Part of a small language model's weights: no biases in attention or MLP.
Each number is 200 + 20 x the weight over its row's rms, rounded and kept within 0 to 999. Layers, rows and columns count from 0. The size before them is the row's rms in percent of the matrix's.

# layer 7 MLP gate, 256x128, rms 0.196, rows 37-44, columns 64-127
098,222,176,209,224,223,241,177,222,205,185,164,209,209,155,189,170,207,198,196,184,180,210,213,185,197,209,216,210,205,210,187,217,190,171,186,205,204,185,178,221,195,247,178,201,216,175,211,175,213,183,190,213,205,208,169,242,197,174,200,231,214,209,149,197
099,239,156,173,204,207,214,219,197,189,186,175,221,198,168,213,157,212,198,226,216,229,171,189,199,207,194,225,218,227,219,173,189,203,211,188,210,162,210,196,233,191,208,194,193,212,185,202,244,178,186,191,199,188,198,223,210,223,200,202,237,185,205,214,214
107,221,214,194,209,209,189,226,224,147,197,149,219,213,228,205,172,182,199,183,164,178,233,217,204,168,198,192,226,176,183,218,155,152,203,223,214,206,230,188,203,188,220,226,181,229,209,191,214,220,239,196,186,201,175,212,217,217,172,191,218,204,184,178,207
106,206,193,165,214,208,200,217,183,230,183,157,186,228,204,219,180,218,183,190,186,209,202,218,197,202,210,172,180,198,229,189,212,203,215,195,168,244,196,217,182,215,217,214,186,178,194,178,213,212,224,242,199,225,204,220,190,202,176,177,206,233,224,206,173
105,163,223,216,216,235,207,205,191,239,209,206,189,217,192,190,176,196,167,238,210,235,205,213,174,203,182,206,225,210,230,227,186,195,170,240,210,205,197,209,204,195,196,199,192,205,202,212,190,187,181,170,162,190,210,187,235,237,182,183,208,222,209,205,194
095,209,249,195,210,204,174,214,236,214,210,207,194,238,239,196,174,201,192,180,168,201,210,182,202,217,204,206,219,206,190,215,228,200,218,191,204,236,220,204,180,221,195,234,173,189,219,215,207,190,201,199,249,210,207,211,189,230,214,160,174,186,206,216,172
100,176,170,196,217,191,198,187,188,194,214,193,204,247,202,179,191,184,224,184,187,182,213,202,220,158,181,215,235,193,199,201,179,206,199,191,216,200,194,211,185,176,164,203,182,205,163,184,191,181,196,186,186,176,229,209,212,216,190,149,218,195,171,195,175
101,208,190,177,182,170,212,196,217,188,224,181,193,241,227,208,212,194,200,209,211,209,215,210,160,176,209,185,195,215,178,204,180,215,163,182,179,196,202,255,193,193,182,201,225,174,207,160,214,193,220,193,227,189,174,168,168,229,216,194,189,178,189,209,201
# layer 7 MLP up, 256x128, rms 0.203, rows 37-43, columns 64-127
100,232,227,160,202,208,214,184,228,187,185,196,188,193,180,189,195,199,178,198,201,172,183,192,235,237,226,181,176,215,210,207,186,167,212,227,213,200,209,188,186,184,197,162,181,240,197,217,161,233,199,174,216,174,203,208,207,237,198,200,214,173,160,184,211
087,163,185,172,200,209,211,179,159,213,213,173,211,224,195,197,181,207,202,174,208,203,223,194,197,213,238,201,214,206,191,193,190,167,200,193,197,167,195,194,190,226,244,201,176,202,213,191,199,193,193,180,211,219,179,204,186,218,208,168,199,199,244,206,195
094,207,201,193,195,197,255,189,224,203,173,205,207,217,227,210,217,216,222,171,198,223,204,207,160,197,213,187,135,173,189,165,179,185,237,215,186,230,213,213,229,202,158,186,189,214,212,210,171,219,207,197,219,182,180,214,206,189,183,186,230,214,199,223,184
125,203,187,221,172,173,210,213,194,241,216,190,193,143,211,200,206,207,205,210,246,192,209,227,197,194,223,186,217,180,190,208,180,222,209,186,190,159,205,116,193,198,188,186,215,203,170,215,186,215,213,190,230,185,215,185,193,232,222,191,191,214,181,221,210
107,207,192,179,175,215,177,182,192,184,182,183,200,228,195,197,141,164,189,230,208,218,169,195,215,206,216,182,201,194,192,235,218,188,198,180,210,217,198,154,175,178,189,243,182,192,210,215,204,230,195,200,231,196,213,213,223,203,187,216,241,234,193,203,197
120,172,251,203,210,185,162,211,200,188,232,195,204,220,202,194,212,197,198,202,174,222,199,166,242,225,179,208,202,181,193,246,203,189,177,182,194,238,216,193,198,190,231,168,180,190,198,203,225,164,226,202,233,199,227,195,224,206,234,216,209,176,209,182,167
108,208,205,229,211,223,184,173,186,210,214,177,205,217,190,217,236,219,217,227,238,211,194,165,192,189,203,167,245,210,231,191,184,204,223,232,212,172,211,186,193,186,193,194,204,207,181,207,212,246,216,207,197,185,215,157,203,221,155,189,241,228,180,193,202
# layer 7 MLP down (transposed), 256x128, rms 0.177, rows 37-43, columns 64-127
098,189,203,194,186,173,219,188,231,192,191,173,208,214,208,239,219,230,186,186,192,181,210,195,179,204,225,151,242,199,181,173,197,184,175,165,225,196,185,188,189,190,198,232,175,203,161,204,194,174,216,203,156,220,176,198,173,207,216,216,213,232,203,181,223
096,178,214,168,153,203,182,226,237,174,167,235,219,209,192,248,190,210,185,197,210,189,230,231,194,212,179,243,225,213,186,208,174,187,191,207,193,150,232,227,225,188,193,169,212,195,190,208,207,205,175,224,182,203,224,216,180,174,204,187,184,219,160,191,169
100,226,210,197,166,196,214,228,207,209,222,199,205,205,172,194,217,175,215,180,226,174,224,208,222,208,204,204,249,226,212,210,202,184,134,200,190,198,201,224,195,158,211,214,213,177,174,170,216,179,201,209,212,198,195,199,209,224,233,176,184,169,217,201,200
113,191,186,220,206,196,167,160,225,178,196,221,219,220,194,180,206,226,213,177,200,201,172,197,191,194,197,223,178,175,224,211,214,211,202,201,207,215,195,213,198,198,220,237,190,198,176,173,223,189,172,227,195,213,219,213,215,182,180,209,202,210,190,181,214
109,181,177,228,203,221,166,212,229,197,198,208,190,214,198,200,184,190,201,239,190,171,188,213,209,180,204,205,213,199,201,185,196,215,174,226,208,212,191,195,203,200,167,197,227,209,201,198,218,234,220,221,151,208,203,169,227,207,192,207,179,180,207,209,167
115,220,192,185,190,163,219,197,211,160,197,240,183,191,185,205,207,201,229,159,221,244,183,175,186,187,177,200,190,197,182,208,183,223,177,205,201,212,211,213,214,214,183,219,198,184,185,178,200,200,169,188,191,161,183,189,233,195,216,213,229,206,177,209,195
103,163,170,177,167,164,201,187,180,193,214,198,204,188,195,185,207,219,213,197,204,206,197,195,206,197,216,205,207,192,187,229,180,208,203,174,188,178,198,244,179,188,197,201,207,213,202,211,194,164,216,189,206,225,194,205,200,217,215,179,138,190,216,189,205